Each number is 128 + 32 x the weight over its row's rms, rounded and kept within 0 to 255. Layers, rows and columns count from 0. The size above them is the row's rms in percent of the matrix's.

# layer 2 MLP down, 96x768, rms 0.262, rows 53-79, columns 512-767
size [103  95  99 109  92 103  95  98  98  96  92 109  98 103 111 103  98 100 102 100 110 101  91 112 101  92 101]
[[114 102  77 140 114 188 152 100 175 140 124 113  97 115 126 101 124  74 154 152 130 158 150 152 150 126 126  93  98 185 168 178 129 156 117 133 167  98 158 114 185 119 116 170 140 170 146 125 140  72 196 146 114 193 117 125 184 153 129 196  88 143 133 202 148 114 157  81  91 130 112  87  78 138 173 106 138 147 144 111 165 144 136 161 146 127  61  58  96 132 164 114 114 156 146 116 118  80  93 181  98 120 132 123 100  44  84 118 104 186  90  99 108 112 143 142 122 136 116 117 133  57 164 137 151 169 168  86  96 125 138 173 168 145 130 154 144 164 113  97  84 139 133 134 128 116 230 143  99 168 164 155 133 141 130 108 175 100  94 163 125  53 138 150 134 109 119 182 108 192 136 121 116 170 121  85  98 165 127  79 125  88 163 159  96 125 112 122  87 112 111 131 125 128 114 102 142 136 154 157 116  44 105  89 147 137 135 116 101 129 139 178  91 118 154 126  72 109 167 149 153 114 145 192 113 162 124  60 182 131  76 132 126 105 120 103 108 112 156 147 127 138 155 164  97 113 167 135 173 116 145 126 155  60 136 132]
 [123  96 168 166  78 109 127  35 150 170 164 140  64  83 131 135  85 137 167 111 127 115 177 139 148 180  80 192 135 114  95 107 146 159  49 147 168 140 155 165 143 152 135 121 100 155 125 109  84 129  52 149 136 164  95 112 118 148  81  86 114 139 148 125  87 122 115  93 175 114 106 119 124  59 160 112 109 124 123  74 148 147 165 100 141 190  90 156 113 153 128 116 162 174 173 158 193 182 111 152 157 103  79 112 167 185  57 163 124 154 123 154 151 124 121 173 161 131 149 146 159 175 172 135 133  65 103 124 115 133 113 142 118  80 129 126 195  88 143 162 128 144 145 112 104  90 165 121 127 115 140 172 162 107 202 159 111 167  96 126 174 113 170  86 145 120  99 152 164 154 131 137 126 145 128 150 117 178 116 119 124 136 160 120 119 168 161  70 152  94  94 126 101 138 155 115 148 157 104  79 105  95 135 115 140  84 111 135 101 100 136 217 127 151 152 107  69 161  52 162 118 133 139  96 127 154  99 138 167 154 151 133 121 158 157  90  64 109 151 100 126 116 136  86 123 138 127 102 117  95 105 132 116  82 201  70]
 [101 201  68 111 131 159  82 152 133  45 128 100  84 124 125 131  95 132 143 131 196 125 144 104 105 138 144 105 126 103 185 166 162  94 125  96 117 136  94 115 196 113 121 112 142 112 144 119 113 138  37 171 145 130 121 150 129 170 124 143 115 123 139 159 161 113 135 113  91 167 143 128 124 112  95 111 113 103 114 118 120 178 175  98 115 110 115 118 136 174 108 112 147 178  68 103 149 154 105 111 140 120 158 165 169 123  90 129  97 116  34 142 102 167 115 109 120 131 140 130 183 117 173 153 168  28 157 113 149 116 111 188 146  98 140  88 172 149 145 158 115 131  81 159 141 118 130 130  62  89 131 112 183  80 160 180 112 102  92  80 149 153 158 185 119 125 184  95  99 144 129 159 188 122 135 147 116 219 156 111 168 169  97 149 153 114 124  96 156 143  80 127  87 172 144  81 160 138 104 107 100 125 149  95 152 161 158 148 131 127 139 131 147  73 133 104 127 153 139 168 127 141 185 140 142 136 121 150 175  99 152 112 186 131  84  47 160 103 101 124 122 129 119 124 132  83 174 109 156 122 180 155  93  83 178 143]
 [124 144 126 139  92 150 133  86 147 137  33  91 166 132 115 154  72  68 125  70  75 140 127 142 116 142  63 151  92 116 148 157  99 141  59 149 158  99 122 157  68 137 123  98 172 152 109 126 113 173 202 120  47 178 111 146 138 122  79 173 117 150 116  91 169  93 146 104 152 150 101  98 100 150  79 111 165 122 180 126  84 121  63 131  84 150  59 110 164 128 126 140 178 101  98  86 100 140 177 135 142 123 129 151 148 111 129 121 138 141 100 112 130 127  90 121 113 151  88 112  81 122 127 131  79 108 167 132 142 137 199  57 111 111 114 183 115 110 136 161 139 127  96 115  61 111 158 109 104  95 167 146 150  81 103 125 139 160 107 133 163 120 170 173 186 117 126  11 174 122  85  39 164 150 115 116 165  55  65  99 162 134 160 163 138 134 173 134 117 133 118 122 175 125 166 143 102 140 121  97 133 164 111  81  59 141 104  94 130 162 149 179 155 127 114 102 153 153 161 155 105 116 100 112  92 113 104 149 107 131 153 140 107  78  82 138 149 151 137 109 200 134 154 110 129 161 129 177 174 138 127 123 127 174 140  95]
 [113  99 148 108 169 164 160 103 171 137 212 194 125 174 165 101 163  87 121 154 117 113 105 116 142 144 174 181 126 179 126 156 149 112 141 100 117 117 139 124 136 105 112 103  92 124  88 156 142 154 174 114  78  89 172  82 148 145 177 115  80 152 131 158 163 106  91 145  65 157 118 143 100 190 118  91  82  71 166 120  72 170  95 148 175  90  80 129 160  83 125 160 148 114 173 111 141 110 122 115 113 177 100  89 131 152 195 133 146 162 150 111 168 141  95 165 134 145 130  76 177 122 106 132 143 157 136  76 179 141 181 106   5  98  93 121 161 117 127 103 145 112 143 111 109 137 205 176 102  99  91 111 180  99  95 122 165 117 185 142 119 130 124 120 152 113 110 142 133  61 215 141 126 140 114  75  79 131 136 198 136 161 113 128  97  88 111  72 143 100 138 111 169 113 164 161 146 101 166 121  71 105 171 120  87  80 130 122  97 131 117 138 135 104 134 142 136 127 120 120 148 145 139 133 104 109  80  74  99  77  54  91 177 122 137 132 142 113 100 139 139  99 102 108 129 144 149 127 123 119 172 121 119 154 111 139]
 [137 129 159  85  88 174 117 197  85  73 117  92 196  81  92 142 186 117 198 133 117 118 141 190 108 133  89 104 172 119 185 126 114 127 172  74 153  83 132 135 130 132 171 131  67  80 153  90 125 167 163 151 147 213  34  93 133 140 113 140 147 128 114 132 180  90 109  78  89 100 112 107 157 103 209 121 139  91 143  87 131 121 119 142 150 109  97  90 108 169 125 146  94 136 123 121 156 124  90 160 120 106 120 111 162 144 101 111  88 127  90 132 142 128 156 142 138 114 157 156 128 155 121  71 165  78 141 107 113 156 153 110 117 150 124 139 108 123 105 144 133 172 152 119 149 143 158 110 132 110 125 129 151 153 136 148 164 130  80 129  75  84 130 151 154 101 123 115 161 204 161  50 137 182 139 147 110 102 152 130 189 142  98 133 112  91 120 119 174  78  86 103 108  67 109 157 102 184 132  83 154 144 142 179 141 146 180  68 157 146 159 107 109 153 115 163 158 178 117 121 134 162  92 130 170 157 123 105 187  61 122 198  80 129 194 140 112 138 158 122 118 167 144 141 124 160 148 145  90 101 107 132 157 142 137 148]
 [104 110 157 151 130 140 105 123 166 105 128 114 159 122 112 124 173 129 137  97 163 100  88  80 127 154 162 156 106 129 102 154 115 207 217 109 102 152 200  75 215 138 116  70 148 133 166 142 157 116 122 120  76 111  81 113 142 128 132 108 173 144 128 139 162 153 164  95  74 123 145 125 150 119  99 139  75 154 110 100 192 148  93 142 132 155 151 101 111  95 140 157 148 135 122  77 133 130 108 134 140 129 101 166 115 134  73 115  97 117 112 100 161 219 116 112 202 106 170 134  95 147 171 137 193 147  96  71 104 124  77 142 125 104  96 117 167 133 163 163 119 133 140 147 175 112 190 190 118 129 129 115 184  95  96 143  85 136 107 141 134 145 112 155 141 129 124 104 144  74 148 140 189  84 161  52 111 192 167  92 135 126 123 143 148  48 157 143 137 139 143 139  52 219 161  80 125 126 120 143 136 125 131  95 172  91 222  84  91 128  97 148 195  68 175 129 160  99  89 142 104 126 112 127 157 179 169 107 106  91 131 144 114 127 104 151  87 191 167 180 146 158 180 128 120  86 166 120 106  93 160 132 157 121 121  81]
 [168 213  94 165 135 180 159 137 146 131 173 170 198  88 142  94 122 147  87 138 135 112 119 116 111 108  95 124 145 101 165 121 147 130 123 152 113 113 134 136 109 158 121 192 129  63 133 127  75 139  99  43 129 124 151  93 145 152  77 139 139 181 126 121 120  91 152 131 139 173 193  72 150 198 157 179 114 166 133 110 157 130 125 160 119 147 108 113 151 127 182 107 158 143 120 118  98 127 100 103  97 108 140 149 172  77 130 138 136  93 125 152 133 100 170 209 148 136 104 158  96 175 126 106 142 138 139  70 106 110 127  52  40 135  87 101 211 167 114  98 126 125 199 145 180 147 128 112 150 130 166 142 143  85 117 134 137 110 170 137 133 121 134  98 136 115  86 117 133 119 106 119 127 117 169 122 151  73  93 102 132 106  98 155 171  70 120 118  95  83 136 136 143 141 111 124 134 115 119 120  88 171 103  79 126  63 107 116 108 124  66 142  99 155 163 133  94 102 122 122 110 140  89 150 165 136 128 130 156 182  85 157 125 170 145 148 153 112 177  96 161 144 118  95 153  85 125 148 116 178 147  67 111 149 118 108]
 [160 135 153 109 103 154 142  61 182 107 171  89  85  77  67 152 174  70  65 193 167 171 104 153  64 110 160 136 105  96 163 171  90 188 144 143 111 125 162  99 176 134 138 127 157 141 142 160 138 107 158  68 102 184 180  71 170 121  92  17 177 154 125 146  82 102 143 115 206 108 151 117  81 130 167 144 106 156  71  86 147 115 128  77 167 175 154 105  97 158 159 205 158 145 136 163 116 102  92 108 151 147  85 112 121 137  83 187 159 132 120 111 173 115  38 100 133 127 208 130 163  89 146 156 160 137 134 108 114 148  97 113 181 116 136 128 122 172 121 100 111 126 103 148 165 185 129 163 128 127 132 120 124 138 115 110  61 102 107 149  83  95 160 219 100  92  92 126 129 154 125 156 127 144 140  73 145 162 108 102 122 103 102 127 100 141 103 149 137  79 146 124 136 169  53 117 130 115  78 152 123 172 156 114 170 136 138 152 121 171 114 120 137 167 120 120 150  90 112 128  90 161 142 131  89 165 127 140  94 155 148 158 167 132  62 130 105 147 175 166 165  71  73 194  96 145 146 131 120  82 148 125 105  82 124 152]
 [147  91 185 133 127 110 132  53 123 166 140 136  93  85 128 113 116 130 171 165 145  95 111 158 142 187 106 158 141 207 140 146 116 114 115 157 141 109 103 167 159 138 107 131 128 178 166 116 152 101  41 132 127 163 146 123 110  84 111 111 113 137 120  81  95 110 120 149  75  87 142 105  94 136 136 124 108  81 103 128 167 110  81  47 179 155  73 142 126 158 194 164 121 135 132 101 117 191 106 150 146 138 142 153 198 194  89 130 136 145 169  91 187 114  72  89 142 123 143 148 127 185 168 112 144  83 169 126  92 118 123  91 130 166 194 134 163 146 135 110 166 133 134 203  91 156 117  85  77 116 180 113  82 100 126 165 157  99 123 119 129 145 129 124 117 155 110 156 178 134 150 149 126 153 127  58 153 104 180  87 191 202 148 111  85 123 100 166 105 129  89 150  87  89 142 142  89 124 128 130 175 127 104 102 164 149  97 145 129 121  66 177 121 115 155  91 127 194 133  99 123 113 143 137 151 165  99 127 133 145 155 107  91 124 127 128 103 137 136 144 129 137 165 103 114 156  56 115  64 114 119 121 143  72 135 123]
 [155 176 132 163 163 116 165 168 109 145 116 164  62 109  99 126 133 171 150 152  70 137 125 152  63  92 101 130 157 155  49 161 144 116 111 148 130 132  81 135  73 132 123  90 113 162  97 189  83 112  91 115  89  96 142 117 124 113 138 101 180 128 142  91 119 149 120 154  74 102 136  84 118  92 113 114 130 104 116 155 127 151 124 129 158  84  87 148 150 162 110 112 103 139 104 135 165 135 133 146 128 157 139 157 145 119 114 147 146 127 159 119 119 113 110  68 144 149  91 145 123 120  45  79 186 126 145 186 177 135 127 103 126 159  80 165 100 131 129  95  80  90 140 147 105 178 106 125 131 144 124 139  97 127 182 108 136 148 136  85 143 147 141 107 131 192 174 119 151 140 173 154 129 139 115 125  93 182 164 133 152 118  78 126  86 106 116 124 172 132  99 118  82 182  98  38 111  82 133 183 117 148 161 129 103 139 158 143 115 111 106 149 137 172 114 148 111 152 139  92 112 159 180 125 137 122 156 126 108 170 216 132  85 104 230 146 124  75 176  83  46 145 204 138 123 131 159 131  63 160 121 156 133 162 166 167]
 [ 90 121 133 143 171 123 128  93 178 172 157 127 167  78  64 141 102 127 113 122 170 128 156 147 116 122 138 163 152 117  88 197 165 100 115 130 173  23 132 202 116 134 149 169  97 131 109 232 153 171 114 118 170 147 142  95 134  98  74 152 135 154  79 115 106 108 147  94 114 145  78 164 108 180 174 126 152 102  95  68 118 140 144 181 146 184 117 175 128  79 112 106 189 146 133  93 174 118 136  98 144 107  45 103 124 111 138 142 153 151 146  98 102 163 167 185 114 133 189 109 136 109 154  96 155 134 117  98 140 133 171  95  99  78  93 103 132 127 127  84 129 122 127 134 140 125 158  97 125 111 112 104 113 115  90 136 171 110 143 160  73  49 146  97 181 153 146 105 151 105 116 104  80 110 115 145 127 111 187  13 132 153 138  91  63 143 108 162 146 112  69  89  56  85  90 131 144 129  78 204 205 145 140 171 116  74 196  99 105  97 136 104 104 115 176  57 127 161 119 187 133 165 115 127 105 136 136 102  79 181 186 162 105 118 149  49 130 183 169  98 111 106 119  96 106 104 163 120 141 133 115 104 147 146 129 122]
 [149 131  94 115 129 109 106 122 171 111 175  71 193  62 127 121 146 155 149  78 145 139 151  87  78 112 121 128 110 157  57  97 190  91 208 210 138 112 118 152 115  77 163 169 151 109 111  86 167 158 117 157 170 192  66 138 167 126 132 157 131 116 119 112 170  94 115 131  64 122 115 101 122 109 165  40 156 131 129 153 124  60 172 137 100 149 177 133  79 130 140 101 101 131 169  83 116 159 121 143 121 119 126 152  62 109 104 112  65 138 125 177 115  58 163 122  74 125 114 168 148  78 166  83 144  32 151 148 116 148 114 134 135 123 145 146 141  68 115 200 178 118  88 151 112 117 197 107 103 128 126 163 110 142 124 156 118 141  50 206 136 126 156 137  96 100 105 142 114 144 177  84 110 119 137 120 126 122 113 114 139 133 120  86 140  96 164 140 123  66 116  86 153  71 148 124 164 134 143 126 193 101 116 142  93 126 151 184 128 168  75 141  69 121 167 140 137 100 110 129  88 157 141 135 118 123 126 192 149 145 183 111 139 129 105 159 145 136 173 125 136 135 132 158 148 141  79 119 131  90 131 128 178 102 169  96]
 [150 108 147 114 104 106 113 146 166 189 157 173 158  94  57 175  52 138 159 183 124 137 153 103 135 122 172 143 155  67  82 136 121 181 102 118 120 188 158 119 133 131 146  90  77 136 124 146 157 124 123 137 120 151  32  59 120 171  83 127 139 183 138 196 115 123 110 162  60 128 149 141 158 166 133 145 154 169  79 128  75 120  82 104 102 110  95 150 131 116 168 160 148  93 209 121 135 126  82  98 104 106 119 111 105 112 167 175 131 111 140 139  90 127 148 139 119 114  94 115 171 124 101 142 138 128 123 135 135 118 129  98 139 128 123 108 191 157 132 114 131 139 167 179 129 158 167  88 149 119 111  89 177  83 160 122 131  98 146 136  25 137  88 107 138 122  99  97 153 109 157 117 142 173 159 101 143 141 129 211  94 106  85 128 133  91 126 119 127  77 141 133 156 137 147 119 107 127 131 148 121 160 142 131 165 143 168 108 126 157 149  97 171 152  99 168 208 151  97  68 168 114 176 171 193 122 168 157 169 142 150 114 112 168 152 164  97 129 162 147  88 153 165  77 101 137 125 167 165 146 101 119 116 177  81 133]
 [111 154 157 153 146 137 123 110 125 128 117 150 180 104 142  86  97 170 115 164  94 156  94 132 116 131 147 153 143 166  59 136  92 126 195 153 149 138  92 113 133 161 143 151 119 133 142 111 111 171 187 127 144 133  80 174 119 111 134 158 132 117 118 145 183 132 178 132 106 143 174 100 143 105 105 118 118 149 222  95 141 112 111 124 117 136  96 128 134  83 112 127 120 168 113  94 131 172 130 201 103 183 191  99 108 107  98 103 118 123 140 105 118 152 123 116 144 103  96 180 154 198  85 153  76 123 130  91 160 189 154 108 113 115 139 120 198 102 148 146 103 186 125 145 120 127 124 193 115  71 103 132  87  80 150 163 180 120 158 134  85 116 169 122  86 130 123 108 103 144 146 158 139  78 214 120 105  89 110  85 164 123 124 146 160 133  54 116 154 152 121 161 182 109 135 153 116 126 152 170 123 111 125  65 177 117 104  87 181 144  95 125 131 135 170  48 128 119 108 138 143 125 104 111 102 159 111 137 161 135  51 162  80 172  55  79 156 118  58 113 154  99 112 101  93 126 110 141 159 182 171 110 206 119 144 161]
 [171 168 106  80 128 116  70 157 152 158 224 108 155 129  35 161  93 158 140 180 107 188 129 190 136 122 165 153 144 123  48  99  81 175 116 163 170 129 113  93 124 129 105 156 195 153  82 105 145 139 142  92 126 152  83 108 138 155 130 106  93 120 170 177 128 105  98 129 103 135 124 127 149 204 172  81 162  94 128 124 103 145 143 141 149 136 127 127 171 109 142 120 121 137 127  87 169 163 127  91  75 149 172 143 138 142 130 126 131  87 117 138 150 123 143 104 118 140 151 113 135  96 125 127 153 107 166 110 127 159 162  91 142  94  86  99  98 143 148 100 131 139 125 143 148 106 185 104 193 122 118 172 102 100 185 106 159 104 114 112 129  62 125 148 161  46 120 135 113  45 145 130 122 125 103 111  78 129 127 187  83  93 102 139 105 144 131 115 148 151 116  90 166 124 135 170 107 126 112 121 164 149  81 124 163 161 146 129 122 147 156 105 101 132  99 123 135 132 162  98 132  83  70 147 176 111  90  98 111 123  46  97 138 156  73  95 104 123 120 141  94 131 111 140 105 122 171  76 128 106 120  61 163 128 101 132]
 [144 147 147 134 107 121 151 100 113  63 118 140 147 113 136  48 114 151  92 155  99 138 126 161 169  92  96 105 108 129  78  92 151  80  84 142 141 110 131 168 149 146 158 131 121  76 139 194 107 108 100 117 158 116 142 125 154 136 144 163 130 111 141  90 167 143 138 161 127 154 139 181 135 130 132 116 130 105 202 143 107 142 135 193 102 163 177 140 198 144 125 108 110 103  55 133 159 135 217 147  83 126 131 173 134  54  98  72 126 156 130 142  92  81 168 174 101 142 128  48 110 134 196 110 117 151 186 111  86 136  93 128 139 136 178 163 138 105 108 192  83 100 133 167 125  65  99  85 125 193 152 174 151 134 134 155 106 142 111 168  94 135 186 141  86 167 145 115 120  99 137 174 197 135  96  72 133 103  99  24 112 138 156 122  89  83 120 102 126 127 144  82 167 134 107 162 178 112 164 132 174  89 120 122  84 128 120 181 161 112 142 128 107 135  85 130 131 139 193 164 146 169 168  69 162 169 152 124 160 170 150 131  70  55  75 167 148 141  71 141 191 140 117 106 159 137 198 125 164 118 115 174  97 160 135 162]
 [181 144  64  44 120 129  84 138 133 113 138 103 125 129 104  79 110 112  96  96 151 126 154  83 119 150 149 140 169 126  94 115 123 121  99  99 214 143  95  41 135 153  84 158  77 152 106 118 105 148  88  89 166 112 125 136 108 160 135  95 125 146 110 163  93 158 131 143 114 172 154 107 169  94 184  93  84 114  82 103 106 121 116 158 109 142 106 153 138 156 124  92  85 141 133 141  79  72 150 145  93  69 117  78 112  76 106 159 124 211  73  98  95 113 136 173 154 135 107 131  97 115 173 138 134 111 164  93 125 149 191 171  68  91 161  86 114 147 101 123 178  75 181  80 110 109 109 157 157 168 170 120 128  46 114 153  34 144 134 126  76 135 154 159 136 144 142 143 129 143  87 124 170 148 101 114  99 123 130 168 121  88  98 122 149 178 160 166 104 170 154 162  94  65 112 134 134  91 105 118 126 113 133 142 136 127 121 129 111 129 173 118 101 139  70 133 150 116 133 122 133 121  79 123 164 149 124 142 131 114 148  68 173  98 120 133 165 147 123 139 129  95 118 149 108 226  96 133  90 116 154  58 140 131 143 123]
 [ 99 108  96 140  64  78 100 155 149 137  94 167  67 118 100 112 111 134 141 100 168 166 148 161  89 135 184 144 171 119 140 144 175 109 132  95 159  84 135 149 150 186 148 169 104 181 123 140 142 134 110 133 171 115 113  92 117 150 140 130  73 164 135 163  89  60 127 123 144 155 102 133  82  96 111 106 146  97 146  47 216 124 127 119 119 122 101 135  74  89 132 100  99 180  91 101 141 127 144 127 132 139  90 204 155 144 118  43  82 120 123 159 155 123 104 126 177 130  93 183 145 121  74 172 134 151 180 158 123 132 136 102 113 136  70 160 116  85 115 137 128 108 171 151  36 179 158 144 140 121 145  86 117 222 117 121 128 143  94 144 126 148 121  94 102 124 126  76 124 164 158 125 130 200 149 164 147  76 125 120 179 162 150 114 193  38 129 156 167 119 129 129 158 131 117 126 113 122  94 150 120 112 139 177 127 106  86 115 126 160  56 137 144 134 138 118 167  86 126 119 109  76 138 161 106 130 100  70 172 133  96 150 138 151 135 116 178  82 101 111 129 133 156 123 123 121  42 135 156 155 122 232 166 178 109 150]
 [115 138 143 150 130 151 103 149 137 151 143 158 153 172 137 188 130 199 161  59 141 163 178 137  83 103 121 122 134 123 156 113  99 155 141 127 103 176 104 182 176 132 215 130  58 117  82 162 121 168 142 168 111 152 148  93 124 111  95 129 107 148 139  84 118 111 140 114 154 119 131 101 203 160  76  64 183 108 132 122 159 171 100  97  70 181  75 128 113 115 146 162  91 108 123  81 161 110 194 122 150  97 130 152  85 137 192  85 167 173 162 114  78 128 132 109  67 167 113 103 138 117 128  76 139 125  91 145 151 111 103 124 187 117 187  87 121 174 110 197 141 105 111  82 159 117 140 125 167 118 147 121  88 162 113 135 107 187 131  89  95 112 149 130 148 128 155 148 132 110 149  86 150 135 151 109  64  99 140 123 127  86 135 145 144 182 171 162 122 144  99  73 149  97 148 149 156 193 108 118 141 104 111 138  96 119 129 118 138 154 157 115  81 111 114 108 116 164 126 177 106 130 113 132 135 114 108 181  88 125 182 137 102  87 119 108  88 139 126 170 142 156  64 136 151 167 188  86  94 137 115 132 100 103 137 129]
 [ 81  99  69  99 163 192 145 119 137 146 127  81  95 151 159 101 147 120 126 101 167 129 144 144 120  69 143 128  67 108 100 106  92 143 132 108 113 109  97 172 161  99 170 112  89  88 182  98 113 152  69 134  72 183 127 112 137 101 149 119 119 141 140 128 210 123 151 140 130 129 102 104 119 132 135 108 152 102 116  98 101 112 181 122 167 140 128 100 112 117 131 115 150 104  95 110 198  89  96 134 134  94 128 178 157 127 149 135 139 137 116 169 228 137 169 106  89 100  71 155 141 105 144 107 138  70 112  81 129 160 112 130 125  90 162 111 133 148 142 183 171 155 112  87  90  57 100 156  66 134 136 193 118 130 143 145 126 176 103 133 109  99  49 127 189 145 200  88 100  70 107 121  98 118  85  92  98 180 163 104 160 203 123 110 113 190 137 166 179 172 131 123 183  81  83 207 122 109  99 129 138  95  79 103 125 113 119  99 148 117 121 103 110 143 179  51 213  74 121 130 109 201 115 140  69  34 113 157  90 124 177 132  90 114 182 121 137 131 132 168 134 139 150  83 138  48 111 135  85 126 105  35  94  75 138  81]
 [160 151  77  65 125 179  66 123  75 132 108 101 138 157 193 141  99 140 135 109 163 128  96 167 106 155  99 136 157 145 190 143 150 178 106  80 111 108 143 130 166 112 159 157 140 161 142 116 104 109  57 116 119 139  96 136 120 100  68 153 113 148 105  85 136 200 114 132 143 156  94  86 128 153 117 117 109  71 123 160 142 141  87 153 114 133 181 149 109 102 127 114 100 181 108 134 130 159 103 120 138 143 110 129  98 163 133 122 136  93 135  94 137 130 150 202 170 162 118 107  90  80 175 124 138  71  89 146  76 150 182 136 144 103 163 101 131 184  90 128  99  92 109 109 177 118 102 124 176 151 134 111 124 133 113 106 120 157 119 157 129 151 191 178 108 130 133 126  93 110 158  84 101 161 100 153 126  82 163  83 167 103 144  78 174 116 147 151  68 107  69 104 105  92 110 138 136  99 143 101 109 184 126 114 120 114  97 135  64  84 163 197 161 126  85 166 121 109 108  97  82 109 126  99 196  58 104 123  85  88 245 165 134 135 120 199  90 161 102 154  93 177 108 126 146 124  90 155  76 114 129 194 152  90 129  97]
 [ 66 106 186  69 144  68 170 133 144 121 127 103 166 161 132 104 109 107 183 124  87 173 127 139 161 140 120 173 136  62 110 130 120 143 108 154 176  87 101 129 166 206  98 180 112 126 135 101 114 115 131 146  94 133 161 155 139 134  92 156 123  39 119 123  75 118 145 150  93 103 187  93 147 156 149  88 120 164 136  71 157 183 105 154  99 104 132 122 107 157  90  79 122  78 124 183  88  81 104 120 151  87 177  90 166  95 122 100 113 110 135 107  94 121 134 117 117 159 100 140 108 134  91 127 102 132 130 131 137 150 101 214 111 167 105 136 148  99 121 140 159 110 151 143 217 149 147 116 146 175 106  98 101  73 128 110 102 114 160 156  73 204 131  98  80 143 180 127 131 194 125 150 142  91 181 143 138 142 130 101 132 115 115  87  79  59 119 146  62 134 145 137 138  79 133  55 158 152  88 179 112  76 114 146 116  71 105 141 171 138  58 172 118 156 131 163 142 118 131 137 117  82 103 128 190  76 139 123 113 153 104 176 135 151 186  96 111 132  99 148 137 195 120 123 113 124 101 135 155 180 133  58 156 129 119 130]
 [161 127 152 131 153 152 188 135 147 115  34 138  91  95 148 206 129  95 120 161 157 123  73 182 112 153 169 107 151 157 191 104 118 113 159  82 131 172 104 121  97  96 170  89 162 135  55 147 115 115 122 142  86  67 115 146 115 137 103 155 128 104 159 109  99 203 131 124 100 117 106 138 142 141 108  80 155 136 184 166 149 150 125 141  81 161 109 179  93 146 116 180 162 113 124  77 119 107 126 138 111 134 138 177 138 149 197  67 114  82 147  93 107 109 139 147 156 118 106  66 142 127  53 103 123 146 118 137 172 122 174 161  58 175 116 146 133 174  96 118 117 104 138 102 111 168 163 168 140  80  75 123  89 123 138  97  66 162 119 145 180 124  92 138 130 123 120 183  92 120 123 185 140 141 130  99 161 156 121 135 131 141 164 164 164 132 138 133 133  96 104 122  13  87 135 104  80 163 129 121 132 111 160  86 154 150 148  75 120 141 130 193 147 169  96 189 128 144 123 100 139 104 144 126 160  81 143 145 126  76 169 123 138 169 128 162 123  61 164  89 137  87 140 160 166 183 100  99 129 179 116 154  96 164 143 107]
 [107 138 133 160  67 163  96  79 143 121 116 177 140 172 170 219  61 157 104 194 133 107 123 118  90 127 117 120 129 182  96 108 163  99 101 130 101 117 131 157 104 133 120 152  90 151 126 123 140 126 111 124 111 121  65 179 132 146 170 135 115 175 146 113 162 130 101 135 118 114  94 108 143 124 120 143 107  83 121 120   0  67 151 125  93 153 142 129  97  94 136 127 130  85  99 132 102  87 114 138 114 146 168 163  94 110 152 129  79 192 138 174 184 122 146 124 118  87 143 134 130 130  99 126 119  68 125 140  98 160 102 136  93  76 124 144 173  91 163 134 208 105 100 135 102 145  78 150 116  15 173 202  94 149 104  93 113 147 107 124 190 103 175 130  81 129 162 134 121 112 110 109 155 147 136 133 103 149 119 135 103 129 134 124  73 107  83 152 152  67 152  63 116 120 182 111 125 123 148  95 186 104 128 175 107 122 113 178 147 150 141 111 169  41  97 128 182 138 107 101  94 147 151 116 130 161 130 161 158 106 203 126 117 111 106 132 136 119  82 131 143 136 188 161 137 167  82 170 163 167 115 143 135 155 141  84]
 [103 119  95 139 102 127 122 138 120 154 156  94 140  91 106 106 149 104 107 141 140 133 104  84  86 141 195  71 195 130 165 119 103 158 175 149 146 144 102 184 108 131 155  49 142 124  51 128 146 177 114 130  58  90 127 137 124 131 215 135 141 113 123 139 140 118 154  68 145  91  49 152 176  75 112 110 115 132 124 122  77 128 122  95 108 145 127 115 108 135 134 166 163 143  73 172 141 173 120 123 148 141 130 120 102 136 164 100 111 137 131 135  64 153  69 183 134  93 147  85 115 121 134  70 149  89 142 142 156 140 117 112 120 157 139 159 124 158 104 145 101  96 158 128 157  86 183  80 142  61 135 130 100  97 150 146  98  99 116 164 141 126 142 145 178  78 130 150 126 159  86 152 175 155 126 150 149 159 137 102 119 162 143 146 105 148 134 182 195 121  91  93 147 122 162 180 131 103 136 122 209  71 178 147 172 165  80 108 105  54  97 104  97 134 116 134  99 159 150  33 105 156 155 133 157 155  97 135 114 128  59 133 186 135 112 158 165  87 186  93 104 109  87 130 152 156  95 132  78 155  65 141 107 136 114 147]
 [104 204 105 132 153 113  74  86 139  93  68 117  93 112 108 199 161 109 138 149 143 169 132 106 111 112 137 122  85 196 134 112 124 120 132 141 126 162 129 113 114 132  82 134 128 132  96 130 111 163  68 131 165 146 164 138  94 119 162 154 152  93 149 111 161 214 119 164 144  92 143 124 171 116 183 142 126  77 127  92 130 112  67 106 127 164 115 111 102 126  70 185 167 133 120 185 208 118 168  78 104 160 167 165 123 113 133  96 159 103 116 158 115 106 197 122 118  68 155  98 106 162 109 123 115 123  95 213  99  88 131 162 111 147 113 117 138 135 143 181 141  91  45 123 141 129  72 119  59  66 195 106 119 147 181  98 139 150 127 170 171  85  97 109 182  86 153 116 109 113 154 163 123 156 122 118 159 155 111 106 112  92 171 178 133 159  78  85 105 163 195 120 106  75 174 109 101 174 171 129 135  70 146 146  65 160 146 138 138  95 177 150 160  89 158 115 109 105  79 144 127 150  90 117 197  88  95 136 112  69 144 162  55 177 120 152 130 117 137 165 103  76 131 175 155 142  94 130  50 137 140 178  82 106 113 128]]